Part of a small language model's weights.
Size: vocabulary 2048, 0.974M parameters.
Architecture: gated attention, capped logits.
Training: a variant of Adam for these matrices, 105M tokens, 6021 steps.
Each number is 500 + 40 x the weight over its row's rms, rounded and kept within 0 to 999. Layers, rows and columns count from 0. Numbers have three digits each. The size before them is the row's rms in percent of the matrix's.

# q: layer 5 attention query, 96x96, rms 0.0531, rows 37-95, columns 0-47
# k: layer 5 attention key, 96x96, rms 0.0534, rows 37-95, columns 0-47
# v: layer 5 attention value, 96x96, rms 0.0538, rows 32-95, columns 0-47
# o: layer 5 attention output (transposed), 96x96, rms 0.0664, rows 32-95, columns 0-47
# up: layer 5 MLP up, 256x96, rms 0.0771, rows 0-5, columns 0-47
# down: layer 5 MLP down (transposed), 256x96, rms 0.0761, rows 0-4, columns 0-47
q37 087:525539508511560452439538538508519425493574467513542418510431483482492484516533497480520563496503471507465458493471571474494444548406484506413480
k37 126:588545527488516483364532500576541520474520490507579502468461443526488489487541445454496486521529461464485514514540461482507460542449475490466513
q38 108:431497486515478505553455456538467482502439550487430499517610563530546474541492534525484447475515550508466521490506529589543469445533479544468503
k38 106:466468500472499483609418525470473473547499526465482522485565541536478513574454493593533511495489501503574500448523504511556543470506520511485484
q39 081:483429473483521500542503464522462487489496577475450504489576493481515550516462493568463387508455546556485523491481521578485492454566549484547512
k39 125:461418515524475477573432477496429539561499564500469502462539553492505524539480543572495503443468520572543518442473510507461509434553513497520491
q40 086:579605496488511485500495542493544419545535441481490503467534499514522463548559531484501546539457459455497477547553497504535430502472425522496473
k40 089:613545582466488408427531547477493484491529428560443476483454447500496507514491535483486465524490484484491528515443533483553498491481477455437513
q41 107:489517453521494484539426453462447493463465525442510544508549497513493515508472488530458447521429540538516506542482561508505546479569530532560490
k41 125:436451462537456499590466522475444531480428541445474550503581509498519553506485493558514522503458538536522453479489530537501540472505489454495442
q42 097:476576519532497476516490451554529444643466498522566473487420550497509529482489558456478517478515507450491442548559436508431491469547533500447509
k42 105:560498505479539564518514517512541451469512416507536450472528424540499447478551482462472487538548450436465476485570554494464510490473487547496521
q43 094:504518539489537478498500485434570531448491440496501487548453498442575540443523545460485527533492490471530498453429565464486569453471442464536507
k43 077:502563488524477488555476482518486425500513516491517506518492530668438484454514486516468542471573542511454458476509548515470468544504505482507486
q44 092:510566494461534479480484494471511421529483584433534448479485575497536497542488475609478492514535567531557499524488514508516534531515551574444473
k44 083:541517527434519489561509546455503480523515506489503452512470556507444534496445525491519628479480430505526417449538508546494498560475411466530522
q45 093:544536570563512458496435508531525486476533476577446497545486524480476581505462497550483566513519416550482465460499508456469551527493459501473538
k45 087:561508507568495549540500474514487578530549498466486453530471475544491420438523480388490551516515481475473532486478497510472482415466548501547528
q46 089:489477528567397437510437485546513485445503413465511542516488530590493476563513510584585475412454509476519516583536490515512503533519474494465462
k46 084:546466552459538509534466546481572499553460567432445471497459489469484478550501510540552557475485590507542522522561516535530575529462524442527514
q47 097:509479539533506522490557472539557467440552525412527531452519519517502419533478536447472476499531474552428535508461531538435435505551522484507520
k47 089:489562520505457475495520423467519562463530570479581488512560501511420441474430486500445466521514516517574572579451517515497536470441518511493495
q48 104:526519531531526528520455527527510511505551492564594559536537429543503505477482492466512487415525490470518547487514489587570490471563490439516496
k48 087:534506506438453543476444435563463539472535487530447506464527492554455499454488484527512503480489536485547545518477500454557499540510469518540468
q49 087:525459544509514509448542573499571480444501479466526561450543468524576460495558508447488484517553540556475468499518440496420447565514507498519453
k49 092:466517521490409531466508559522500514520483499508501568511529541473487459422492499559464439514451535518516530554509498570532404473476536527489405
q50 093:519501512458500512496505512476489497489507481517531500491543497452540600476528461485561488592445466517496492492525565447502491495559497563428513
k50 096:484501479545539545488500501452405520461560524501500608462541457475461493479511535488462505468534469523516534508479475492549471519497486493468480
q51 096:508491580530489508428501436529493538488467541524503477498547483576468442408520524482495473529505526513512598452520472587524467533486495480432480
k51 101:508520441522481502512518485538513496511513508500414497470550533539376424458499439498592534499540516475531583484538499520484516506479482474518475
q52 104:501471484482474452423457451474537565536518512521494524451548496511543448528514429483428546522507462512462495563542490493498460467452416481443526
k52 104:453518395543492548463502471534531499512507476476493508470483480516546461514474396471459434454476547537495494551539421545503494500455559555560475
q53 102:419486529474457499458515545507526515531543480544518537527468553509494509491578438546543489409488484504573510518529529490493434549530495446462472
k53 087:493510611513434501542452513495466481499496467514526557511530534500355523493439492524547493492495538456498544510528491555548452489481557499509498
q54 083:489551443476476474487467488433543600497518485506492531529487523566409536451558546490452438511506492560488507470473517567536536509560532546447500
k54 100:501555451557566519521522519474539490523471525514507552549511548457461472479482479466475514465478471502453492585477444552466543481507520512435468
q55 090:512454453507458469487515454483498536537518545495421455558478414502552484525500477483477443557583488484512557476490506453567500541559569507533539
k55 099:525447460491522561470487471469484485434481420503452537543478531491498505494445510442456459524464498521508487418415524462533488519552545512487518
q56 102:491505483505536496537468481527523597527487406465447490439506492525529526454567483487461456498489527455411532495473484442473498513531466463550485
k56 090:528516399485520484523461481550542466488564558491474490482486491483505605466529494515544462537520490480460514514570462550514504481451497466439484
q57 091:517497511546546491533546531498547547491441443500530496425541482490508516463533611502485522523533535468459520527447466492474464517462427529544512
k57 089:470519501560558496503514517444511405521437437437548447485475535547566491476502453569508491553453448485511436514497511463560514560437495539493404
q58 103:498517531484535547529477463520513484433490474565409537527503449499470451506421440528493485400599500533475498470449496443534511491519499483460513
k58 090:528525520495526490443456463544518443472515462576472520548479470546499439493601528461501512493490416503545476486514455477521499442551455457504548
q59 097:483584515456511526540447524519447462484551505562470482559541519442437601498426541473509475549474474446569528466426529479515544512506497457499539
k59 089:535525492527494458546566462458540501452530546493496538567439568472581527503453540429473551461470422489481527450452577478490505493407441490487502
q60 093:487556530550516468482517558476469462555470565458552472556506581498485544561482499500505478565539531465536481528562481503494521529486507589498488
k60 105:520556509537496522546454537410533520498512508494489502493537494594482533497449533507516583426509485484501476492513494471527500438460522519528512
q61 092:520484479501464472489477451422531507446449547510485595493434510549541472509488488533509451481548477454532502508539535489432453502442482446553491
k61 096:502490416365486526479460535441558542481483586523419484494428495507528491487468496469497444477489546466452556475506542555441530554501515468586539
q62 105:594554498460512448508558463485484471500445541577472496518478466529485432436514563621496489487501486562558469467535469454530501438466496504552501
k62 086:563465407489462473540487468543516504527501456480546484479456577458497483429511443525529549483450464523508492507470473489477543518471415499488555
q63 090:524499552458487464497504501531519464458507480393539494483504498492431438471541523534501501495467518516514495595465513557500541533501481553464455
k63 102:527472498491478593464549557501496509448481526449467529549454457527466469468517513551510522494459543550558525518522597506534461440509466490534466
v32 125:509424510515457497472551503515488534504507508461503475483537439523542508536435494506451553533481489522483443521558503506468535505524522478555481
o32 067:572560477491524522501621543528488536479512550469438507533552493513458408521491451435493480481496491464438478528519505543574429475486426448497495
v33 096:454560448507480477524480552512482508453553432468478487465508507443432481492522522529479534542553508513572524557525481521589495522463499526443458
o33 098:462481431490456507473527556558462500500514500493481540434467450476445498465523452527473491519526524512521534532533409461587451497463440509467462
v34 094:550536496541529462508529424556513547548482520500525492438495472478502517525420404502465545516499445518434516556545428551452474565470512476466476
o34 089:508525511588561451481547479505497534495496513500485499454467506504542537517473394503465465490454477468431479527580479502487533587521516539466496
v35 110:479476497520494503445520497472518573515533498456451441531481446545462476436488502466409512518500488452461422555545486433450511512509458575485500
o35 082:482464452498573475555508460465463508452519508531481502483556515549371461525535536434434527460473518482430466558494508453506424506488499557524512
v36 080:501477504522507514529509449443535476483518518446559479494560507568544502472478471500466463458481564457517554542411584506560487484508479517469417
o36 089:430499504486495504499451506470577478500548493519585473520484446535559559534421479526550505512515463501534494513524585500490536495514455553436482
v37 174:560584486512556456472522502503523497481568468481510539457453483500511489433539525519488492548555476459497523534481466503529497546427425484476465
o37 065:472512428507486566455547483565467507528510525551511538527511519505526522485427440581545535462552523514556497499474475479492518519462488483491451
v38 103:409467507501456428486546523478500448514437480564504494439518554474430491506566518529486490450491476543532595497445522482467454484483462522504439
o38 138:446420536502445501431494529500491501507491487462515466438438586493559543539532541497535560534504460536515497501488510516446469518501546518512544
v39 079:556513560418492442463473444508503451449444520460473589507530541490427445485421500466514525520552458518465471553500440440491522472416477554475524
o39 082:501516505487485542421535527498527482467507542502409525523533422469504415468476446459528454512567521491452504498411456484501546500471487575457494
v40 086:499464569527529506516462514512466480566537481513493531508453445468519453531531537520514495461569529492499589523472460567451536469542533465499488
o40 084:512479577515466472537463490485490515532565495408502499449523584537489498532543593473571521539505513472438512468498460543481485487508502485542510
v41 095:528480553503405524511436541513489523506495536584500504508567517512560482545532497535557451457463415524510530501443593522518526489461514475507456
o41 107:501500536490441504467508470472479525533512545566490444514458496528566562487489504551498499531520506484514518419469523546510550474503485529595512
v42 088:520467537563520502500550586541517500485512468513437506521570536564418519463502451507465506487529465521393504514531452486482533550504505537520492
o42 083:554470533526477483487537511553466499530445469561492515510489504558443483435461415509461521507483543464492549527560438514527549574509405528585482
v43 087:527486488474480486466531500582546520518500499471455497494530535563418508500526559506571488445503486590496543411489546476527475442470480525517452
o43 094:500509588459521527422558538567491485544483529538477463539402536514458517441460496519513511495513423576493501470501483461522560500531501534463520
v44 088:538491506497450542468521449513500416561474489522505412514562471482602443543522444525552531528524452512507504544532504506431503546498462439518510
o44 091:507489513500506506500547450519463441502563519446481449569553428548529524501542447539498493505484482509448529483474558526488499524485502460522483
v45 110:494506508492511433530456540463495539556481510492487518559497556412547528514502456484593458498474531504547502515439555445511558474522489421449498
o45 083:467517502501453461533507509539521526568456475524527530526453517454589518455441362548500479539513443510474528525532500531490528486561523465486518
v46 101:523492600505453545476502535544495508460462492523501443501570424530456563536418491497430475492498514433496495536445505537551515486514451622511484
o46 110:502468488462463485493527469548510527429516500578484462501481446500485517443488505495456569435541560451420530517496494516469506436465421517587402
v47 092:472501479503537507545526537473497456558431450397476575470476502456499494510548551525544452512511513456491511484475477536516484458521509417567459
o47 085:440588519538499472533550551480509459583463511449511536489477555476580504453547536513540538511521508511503419485483474496505547443496514472549543
v48 085:448495474516544472477492481485548597559466504500477416530506443534452504448488469405524533502509483470507495535522538525563504456511413465568487
o48 107:417492531447477457489482518504481618516471472506517457495463555541508518482487487444519563480524491505443496480545472509515465487524454486568487
v49 091:499575495488521536468423473471491545514462546562449490503520502510505490451467585505521466483519531463496387573455478521503525489505507540531452
o49 112:555616457482526483448484504511468490491486496600467548510515522506505526450493485527500519481553499439497494506528477555484546463475520554475511
v50 088:460481462498497463500518530549468534520496472542508545502495509549568526515470526475599518515517554518494534508547483441559514504506628470526482
o50 105:483527516529530460513526526544447464538508454547524450552566512529502492520430479427571468531483504499559519445533552465542500485494579563418487
v51 086:508504513482464544502408513488527551473498501491574462542469396502546528519436468492502547519552589452486481485537438470444509474498468554505540
o51 097:504505497493485474523449489484488516475441567499431455466534469508441524508467449501443471467510523482422522520519424502520460421533420526551487
v52 093:469504524469490491487519526486504537545482523551488489542560479474503533446539457513491513439537448545515445412456531504602458465485464522481470
o52 087:494436596441438492464467496512532556528496522549536482493441545515527490469552415499541552509527526565535532488499526549505505473504493475494506
v53 096:498535472410484486506473491478503505496462532465483430503528538496535449527557414515536500490437443605412466501539489471528542497465431439530519
o53 083:472537505492449605507481480399488479531397519525489422454502462498509465469565449499496557513486490544483496482464459490512529489508429495545552
v54 081:525484461514511484439515516496507540453471474492442470552447445400494618436493558445436533538555570522470542471554502467495572540527478472546565
o54 080:556536465553478473512503518505470495497442552539434524585452503472425562485443508455471489506547542539496492502529406472581513531498428520509531
v55 077:543503502458568520473537531549498536494425488461422531438495439535562504468432439421484486501467513537369436462553534464518480530532567507506531
o55 084:544537495493567494468556512514514519446456491491452562551482511506504473452469353477502503465473522541509515488507543454514533494529498471440493
v56 101:469449524428414456473530507527476475444443538504471575500529446512539513487533453481501467470507528556549533467493512510563567474543463463505538
o56 085:535450471453482519453490506586499453563478480519581519522457538500577528478481397570551417526476478541571483513497518539506522435506481485496505
v57 095:498543553504487535479547480508493486455475467460501504535519477507527501480575439497560519486520494497535441499515539495476547424508470512559526
o57 079:534526550497517507517486571483546447454528444466569497532533508483599480573549527558524486457473468508544451522493528560496469480485450513526466
v58 109:494603466557516488534504521562423477485564520475507463564439439464508499442493469504525581531546469449488498506490540487452519520439426535469447
o58 071:462578496556478458499477450573532525449528510445501487514482457494523484525573429532452468533545548511500500540493514507529476502453454466528458
v59 103:495533488482470487507493534463494472543523552529488535462476578467543525478476477460606515442503465484530457527458530471490456462516458491427498
o59 084:452539531452415472483462457497568450509526506534508483479479575468566472529520476474500446563485496525477470520513554536473536475542560510447540
v60 100:510434523440555496494418537498518471396475528509447537516476521456483487507465487558495491437546503543503527429436539449560528517440459561450412
o60 103:525497504464509494457468524563501509467525561449511554527438548472472425505438462560506448497497559531519458480471509447476478442413413485477454
v61 083:510539466546570512519499503497452406511511571568498406470516486474479499509504537465456483483491508512510503484469509500475471501504429552449496
o61 105:501477509521533491517420495516474496438508488492535426510541457441510521504587547538458536503547508551497482467459525551500488505534482521505531
v62 095:496433496455435552468466516545480495479463509538459578549510491453460534481499422509475434522417546543523500496573488469551574476521493517513442
o62 074:482522497516522484540404498521472549500459526463486515506450528515487493478459564485429466515440519531498483489464515430452513476431469558515504
v63 100:464502514447475510524505486482485409514561461559475536522470537490540468514483463553571465468537496559518479472525493480499497464521508408485566
o63 096:505484581443427556562473472540540410542511456448464443505570537486528501469516530490555478526471485506507499447477495455527538480499558506475580
q64 107:398415493480426565555481459497487535505532473451433480462499562467468540540483517512482482516546518531472497452525457525444523565524499574558427
k64 082:395489452448446476553483446493399532512440459439526575492511560528507503450527469514512453434469508521519548468493475501501559509547541503541483
q65 078:535460518442485555478488489520482460451538500414517525488512505529520531503506555551582504403534503522601476540557416496526525470515530441525534
k65 106:479421480492477588541433427517487449516522541445518536494538551486529527527478508507491424445444478505550464478517395528476517477561506444524481
q66 072:526477474470511553474497517470468497518504460390507472385521480518482501457562521558458474518518501485567497496529529562458523433517521474491514
k66 076:512478463526527472482472467478564515467502558469481488458478548608590476466441507521430480514531475519430448581504536470462615539471462478499479
q67 088:529602563503522468482492568555530409562543515520526468557440498459476512550474486441482537467471505445439500552511508475482480501470530525442521
k67 122:540596513543533471503596511495560543519510470483535474540441467462476480511527491460557608503507465469445432516512495503456520562486494528466523
q68 084:578488524471473455522513514411536460510572567532474476551472589496457512454491552415475550453497538474569546526490490474468431526533487485520553
k68 087:515511515501497487419551476466501588495500485482581500476388484496502516525454506462514415535503495456511483572493520491503441438484510477534575
q69 095:558530502537521493446500517550545544521516491517587445572478436534517466485493486466514558464470491460417453515518479513457469538422524516517482
k69 135:546583519500516414491571463504545560491532515557548443528446471470475460475565517452509545520447461460466453504542466470464508537414483541439473
q70 090:471442462455419514552474509522454507451404502481452495512506518483426512465450469482474514526510545564524509489520554535512525555567518517499511
k70 108:447425470469457526561481500489468534501490491482467465459514540541540479534458476516474438452513600558470555506523527484520547467548548488505517
q71 081:452415458461544511525452476529442583478476564465481508490513512508549482492437484524486438455480527534548453449522574561506510546510519511560505
k71 119:459411467499509519502400467520463481480442535531495490496533523515593509518468472451522452500477573551548509465488531528495572440518530456553500
q72 101:574603524535477474484534502509525521523476474506505455478455488456510465427533503468512546541498398465483467540514573452454463556431478522429498
k72 134:540566550518528446475555510494527509479512435519524510467459505467478472395582465439523572567537458450501456477513511484520480568446451493486530
q73 110:532499480438555522463490534427582423560498537481507477505479488547431528464541466443497492460475568467457494481494499434531518474542506491434496
k73 089:540522477491486517480566515555577486507540491432480468556531507469492529532482446393495502510569545528430502542544491457577569478504492503473486
q74 111:532549477478501463476474578508448556442545543558550484477483436497468517465599550578487451490414484542533474532514472473439460508476524529522496
k74 108:497569478516534399479507553480540475471568538547565469537470535508474530470596479465529524537484499474553532493546417517512469553433511524492425
q75 107:476492530518606496423478469471435460479503491498559509529539549540483478479515480461457486461533483505469547551508400517527515449466495457503482
k75 082:490529539492515555542477539506466504487461439519527466519510510499447499584489581553490439490549410523497550471516491440484541516465515577561503
q76 121:518463569527526580480475483519452455498517473491518541479491556564504473447501452505500463489576501525529561523580436512521448495456506468466466
k76 100:515434513573560524462480487503531431496508541489518529541533570600496511455378429495449522477560520441533495515553417535522540430525404489512478
q77 104:519489511554461554491498504459494556576511477520496485556427530462465468474468499557548552432539506480544446446511493550485444563580473510508526
k77 092:513472484439523486471439552461526505510588481542502513404454444514508520480547495537510547494522491488507567446502462530495448474473455456529563
q78 109:468545562503462408490514520507473445505515458450495594565495546551558487527523519529544499458425543525515477480536514539420469483564510424530504
k78 094:466566480521498470537501538540481456534552582465510563481462504429435509485465546517502555437424554462535491469456550503447454508566512452528520
q79 103:499558444487461501533520498523541410526529503530506512589546537494515584527524523594516551533481498448531463456504504490542484466518565443471493
k79 107:453519488419542560524529505518507445539529447422505543612484545511542511547482481499496522533487523502497502470465528494492485486545565512469491
q80 101:536486456478490525547510469519433507469523450550514463551515518467503443463526546493535570553532501479464485563510536509400562502492493549541444
k80 101:489460563544501540504512512547460535541433519495527521428466491497511503493496493477482509494550518506487432558504491470475415548439537489561523
q81 108:494494498483589505446502554503532487480495473483491478532508502574521458514528476456543436484481517533551529577435539472530506507477516472400582
k81 097:447579522558586510537490484495465483480477510497487537480537520583543452463469571484523390419515488509499459549410448464470512532565482540394501
q82 097:513499514486499495468478444446461528550472518504497506506458527482441454517478513582481549488475560446482448560550469515494501420465496496484527
k82 093:532477515500489532432477517506528571560495475463492516480471547467459550475462474586555575518531465515489517524467522540448558542501505438479522
q83 098:520494465579567474481471568525498554499499525466500507515524402421466531519450416509468487411541433537549529437499524546468519495542551450453507
k83 101:540544471520521473520503567511530608495509465523533464516427516511486455444516449526583508484498515457531518465480482478564607453522556448489518
q84 107:553490519507462514536487496477493433488488544580497416479470466480573442520506497517464462422546572516479492479531502489592454548474495530499519
k84 102:590507565496497470496529535498509479507494445519473425475522483496486500513520521461470501475521519429544528394455479490559473536479580479507534
q85 104:528547475563538486493501563514562448479482497361509532460559476540508504497523535491518525451462510536519574420439541507491486476515577518398431
k85 092:450570418528525468493549454523475419509445536491510496526451523472537474538554503480527469457504562499567532491529473548556469489471574530449510
q86 111:459455516448562515515471546433550470499473507505510515512550538464472544450513450491570432452499472471497460447438527448546540511486502416486538
k86 104:456558502498531514523532523439498498505507495456512510575497529469499502497525469474500471432510472480517527516519487582583632518526468479486504
q87 111:480467524514508523535483479472488522548444502523548506482562450595511528527552534494539538558537522456481521458546518482473490515492387532527499
k87 098:579504508527421518493532519552578488549522465496522491515460473513537446511545501490500510555488493475483537483532482436505543508547483551524537
q88 111:495499483504551461451497474555507518426457520581471552469456565569474528444474509431482481541469541492530537562500544555564496536540507517533531
k88 107:549524414413530465523546508506475526445476516492539466528460587503561510536584479547475473488479526533476600564554525513506449538535491541466485
q89 102:573489523529492509520524517541475427578458510541521474411487491429476533481413526504514550474621571483492505447453437544477475562517456468446476
k89 100:540459462489505498458513484487510517501509485494524479442533503466522475495531526521473480503475476544510505456473541511548485495586531551431402
q90 122:597511488528581527462477530482488535419503550551495522446535506471535550528473518443494510524518456528600544405474544530466463447507498467401491
k90 107:443511495528604476487515539527509540445487530517587486472500486581526544473520484491467516469506521508530469535507575552572585491494589469520548
q91 108:516520541472462448489453436467481472472498465460516420531506522428524422457532572526542489474541501452538471474470523513500524570488454373435459
k91 093:473525537476479505439508564568422480582464533532436487485475519495501481501470548447490515441458506490564551411474571525532496499481512396451535
q92 119:368537494430423468467514509517510537492464530542511496512496529526462448529521509509553529437497401473523480473429503478558463495522468510461484
k92 095:458504541489517574462439507528534446487469444559515506483536571463470499519553564535577512505519495473482471529487456469501500500493466488468493
q93 112:539501464559500467475485474494523580508496490466553580470522491507578434487498530483512529531525576455460482519562528482406549528482458513540499
k93 087:522593468580499533443512493521487585541531510509508560428485527448490470509434491525413445565470487477481533502570504490469557496520524447494416
q94 106:473461511481507514548522477482472482497595569499502546496507535532527533543441474494538452439415449498466448420421505507504528503490532468506519
k94 092:468498490517467565501480480509431459494556477517490493591532485451531521570531530471520542430449473548501423582495496542560572464557479497540538
q95 113:515497422523466533588522582511441536551566519515517534549498530492458483474419450482524585486515499519512507493515517526487441405523547473526528
k95 108:512484550473492491578517500499476551511601496469502459516522559554417465561444478490490502504498524524484425522518544464459488493481542466524515
v64 094:494512531532513474524470467476515558506478591548488522513469578474524576490533505502504505494489514553544549553506479478460459523469516510502498
o64 107:550538466480475562483490448496491542531507552470539466454478581501517545522506531520477542484562514569556487455462476429499484517465471533578530
v65 097:489521511480555461445527482515456587506533439471547502479504474545425491535515442502458580550466457511501466450518474403516454498493484515463555
o65 111:453503446469520538561572418498488478519458441491527395494530522511458486560436451503563520438528482489490474473525535411555535477510513540446523
v66 113:410461488532545463555495477449419483485468549407492497547464452496561539520488518523489471500456561524528485457526541554489474475460502503483483
o66 095:521456512561560462467500539483560520518487530469439467467490446511500575560525385477522537467573507555416501508507499443482460441516465484544546
v67 098:550505519466540528575462588461511420465470469522491414472521526475492468497505513510527524540463529551525525571476428478567409445503524482487496
o67 110:527593465499434554501512483473425571516509502452441447472488464491472514495484495489499538504556482498522554559497490495496464578512488516587536
v68 117:527527544549499522411469493522542566472442431512541489517527525575588509523450460463435432485536511428472559533586481508465474459540530458531526
o68 101:571508498484545517498497447501532497429491450455566491481584520571490470458483568495457416554535539519470541491576481485445489474554538507581463
v69 104:572561513538532464512456522522499485475477569467474484534524454506510557474480500485515485499506536535493498554533462476448530472500506432541543
o69 099:543519549451521482480423484493545491445477541596481477459475420492470464531513553517511449417479480478518520541503478522473558505514468510522501
v70 122:480537515478539553512418524541472427513483445531522507477484552573501416480512446484526468523523461471428509550512405520556469539524416539525521
o70 092:407504466431519466536490524533502567530470480440504517549526482544487516483513550517566431491452534472485454497565479502485429488546539512521494
v71 097:433493504566591455454506500478550438502510552487482427465475501514477481521458526432523507465462543574515547441459535506563503501531499515505537
o71 105:519504468455479518452486462502479520535530496462517467459553437459545481582539498482473457520405585503490545505525502458469501476421442606460508
v72 101:481473459495576531479484470508493529462519461520517494490456468466529536490457514561435523489438471505494449448474461492547469522537472500492434
o72 102:405538504599536521463473485568546468522444524499505502499464464519575534543481539503556474507467563493438543524488492530508487505477488577497518
v73 099:602565492523497458534513523468384538503500509564488496491517412539497585474493499525524581493528487507522514450470538514508527502535479521510535
o73 119:460544530511547471568527517507485454524459574519548449560526444509484514509555476517514540512474534528580517501510505486503472565548461510453457
v74 104:533503618494572496519485463468479514546504548478490447521515495533520458492502564496487482537476434462460439574477484482485517515553484538489509
o74 112:495516559520523568465426471452452582504485489432484444473466507544487562558487493503436482490505445489501453531496455512414561506480491418526481
v75 099:513475536525482490508439439449506586449506508512493484565457432395556494554559476531617518510473506534449418499495486480535509548531434511499532
o75 118:464435487540481507553487513486511573433540513521488544421486505454515548570472518466483536482562572553566495494451489496406485527496535486483527
v76 098:507447542556536534462457561506489563482530450436573440498529456482529432485491523459503483529544549484505488517571480466509476508495591484588473
o76 117:528510507588504488506513515474428483558544526518554437543485496491499512506531572530528433463516445487451488479502460507435477487494530507556489
v77 108:424507519513483463470480462460443441484520491546469560500469529531559461484478533434526563525476533514538444487572543578488528462500550493502562
o77 114:493468532508430522439536478481508505509511528516512482472482468521470416376451518506514592495509472558537483443498523412532474544474480531478511
v78 093:473539484437460507489509522530489470564498519442565527523455626493568482447542488502580510569458436549522524541506511514483470556469551440495534
o78 109:538561517446503511463486482506530435581439492470508528578433537519520484498578487490534538441482492514514556514480546482492472496496509528538511
v79 102:483533499492514512533456448443542556505456523496613504476479518578463536513471442508536499502527462457455487501479463546439501461542528530559476
o79 101:508568501539481465505426514557547446545475544515545477482440553512517485630467527585529506522487514483468460457520415479452533517466557498487490
v80 108:504499502494539477485539456413502474510501460489533481454565510488473452432546498514486461493496430379519438438522483442493466589569447433502496
o80 094:568496553522487479535493497493490483489516453498576569491541491387520540533497445493539446482531474555513412538558516572531441483504486437511543
v81 101:510435486407514500508474504521421497566486514531449473584565441476508487500508507482464577498462508589496551436499600509477522546395472490515565
o81 097:475454475519512492507519458542427517430574502546453461520530509615539495514537452456519537393476535452492565511454546497534480525489486467408562
v82 093:460541529506513520498545497517541500481487528507507518533539470466453451481470535362498526550505530486457541516492491543492512520477497539445452
o82 105:432490443472481476527422454467485513500506544496451537495512545454475485511459438468525510532487484491472474506542569570494471454520475483457464
v83 133:514507496584464533428480567507549494520521478458464492522516530520466441576430485450525501483494499447449516516461491546507425408504455528507516
o83 095:470536547492424521487469449433506535517453438545502477497535492518507466505489524484503414531518426458457388435483544490541478509440469510495511
v84 095:455479459501570470528520441571548422563499494517558522524493483546522505479546521490540495490540508515508477502511512500438475464479460570532485
o84 111:497526501486485451475401445543478470493423461514520509463512452548504498473467490460442485497467512505450490503568459545454581415510473574498505
v85 095:504414447450535480476488472520514449462505431477533521413511502507577472516483461489475485533516531448545510442441487493527468509481461482521514
o85 105:535405560485505544492510456473467505522488481518543509545505531510516391458468443540565468537499509464577517479551425502549486463579446548498521
v86 097:499543535547521484446484478546498452526485548460478495479523462607488536548523463479506513452580503485489527530528437476397487519439533551477484
o86 108:476573510481519477484457500438467495477485460454474549536533421546520456517490470531481450485486508532494495497503424462500527526385495411516512
v87 113:439449437347462506463555493505484474502431532504546509471503540437522489498514527526448509457490477496488519474487538537539451489510486475475447
o87 092:416497569507522498421561491523487493523535507594481491491484513588488464533485438426480515479453507477453489461454522570488546525570525482510497
v88 087:601488471534485527552500455500491484533466499508385517502465461437510464539617521420463511441473485470557450497479509524475498492485574514529461
o88 104:535508499483455500455445573500411495497532500460524537532526493485512497511545479489502611476504494493516547514569422496510428519516509481480528
v89 111:556433462442510496488577508516547536484469492498432440539497481537547510477496528491507560434455471564482505461449510505481523524558508475485516
o89 090:438551550575498442516517467474520470491565498482530436533537442441482458481467507481485520479419476487549499534492583481465489551591482511450460
v90 105:547463436474529467560496511539425494513537535513505477434495564436425460464517470555519537496527485553473549431549578534447433557545511500455470
o90 107:452527524441452515543517524532500444458510565408460535534520482542433497544462479509398533434514525531447453558455573452495457501539448549491581
v91 098:535471514463538500516589490448540547608506468438522464490514500455537415456540486426483495484445524546490495498505527535508500445519504470479519
o91 105:581476530523488493532504533441479438510542492480530496458464481508491445494497508488469519453517469446514519436504570607504530502537537565444497
v92 097:430498445496441505474498521407541520559492530557516436474517474460570552470561497510446578449556486540485517492497565498504528414564439509479491
o92 108:518498510491480432461440575477455417553610511443464474471532520521521523599510535506404557570528453505567532494550549478531567515503434552455435
v93 105:502505475524474588504449477490548557505554491559511518531445489523480431486458459512495488518538565521442522465434434508503409489595484452538488
o93 108:451533475496496513502478491533446504502434508488453562535436502475535439430520483438465443577498541441532516552475541475473487470479481542597517
v94 102:499515461496503535505517503522491499464498413470556455472438428542536502491467468412571428570565494473527512500466559437524390488531551531539503
o94 096:471517508526454477551551542579488505485445474494505442484575503500499515460523487530564405569462566435512519526536473498453463444528474474518529
v95 096:506510481514547532548477451489493503542512532578562441507494480452464483472463534507520501451520476468507518523502510492540523569466439497543550
o95 099:488469404495454529533558473447504463509605472468495485544468559472506518495461418494591471539518538548509534481468530470457510473455561496540545
up0 095:508526534520476522411460498462464480426508509569527499467468478450478497548529490481572515551542451504470493579461502506543546576475537484531517
down0 095:475485490481468455464461451511503475435535513454526508518451484532513496556443535543529508513463410501540473482496472451527415583468450517510520
up1 107:508542521573465483498519532496454469522473526512493473519489516514483487440460469492526518581457534480446469518510494555400532555574454496484462
down1 099:518529443552446478580456508523459556429509517493449535483533474515561514473543450532439536449417486525604441538426481476521515532436500506516558
up2 105:525521476502451527528538555515483477502530456559564550452496529397445507435563552456570495443467475483500514525469464473580452541543568561493564
down2 101:518516451513481492505455484448493492510483522484441454507548494548411530498504472479469418502429542496512503480549547530512497510534541571496546
up3 100:564502570571453513467446532503480421468449496463533445595500519445507525512531540537470490553498422493415493526511471478482443524494507495543510
down3 095:589550538496522532492419581482495480548551509483476549569533508539445533453502504507482480556490491514475466509555503450530572464534459526544534
up4 111:561515505519491549522549480471498465499592513577505506484497477446543437563523455561508524470420491497462478586553477484526504583503477536405496
down4 114:493478522461499561490440472561457512502452542514450463484515503515415490459432462517496503483475533533572527516512561569483503465554519568549467
up5 091:549569470476566508473476558510461548534477499523514522531481494462526440454438454528546502477562484498495467617509488521512500536426437520566512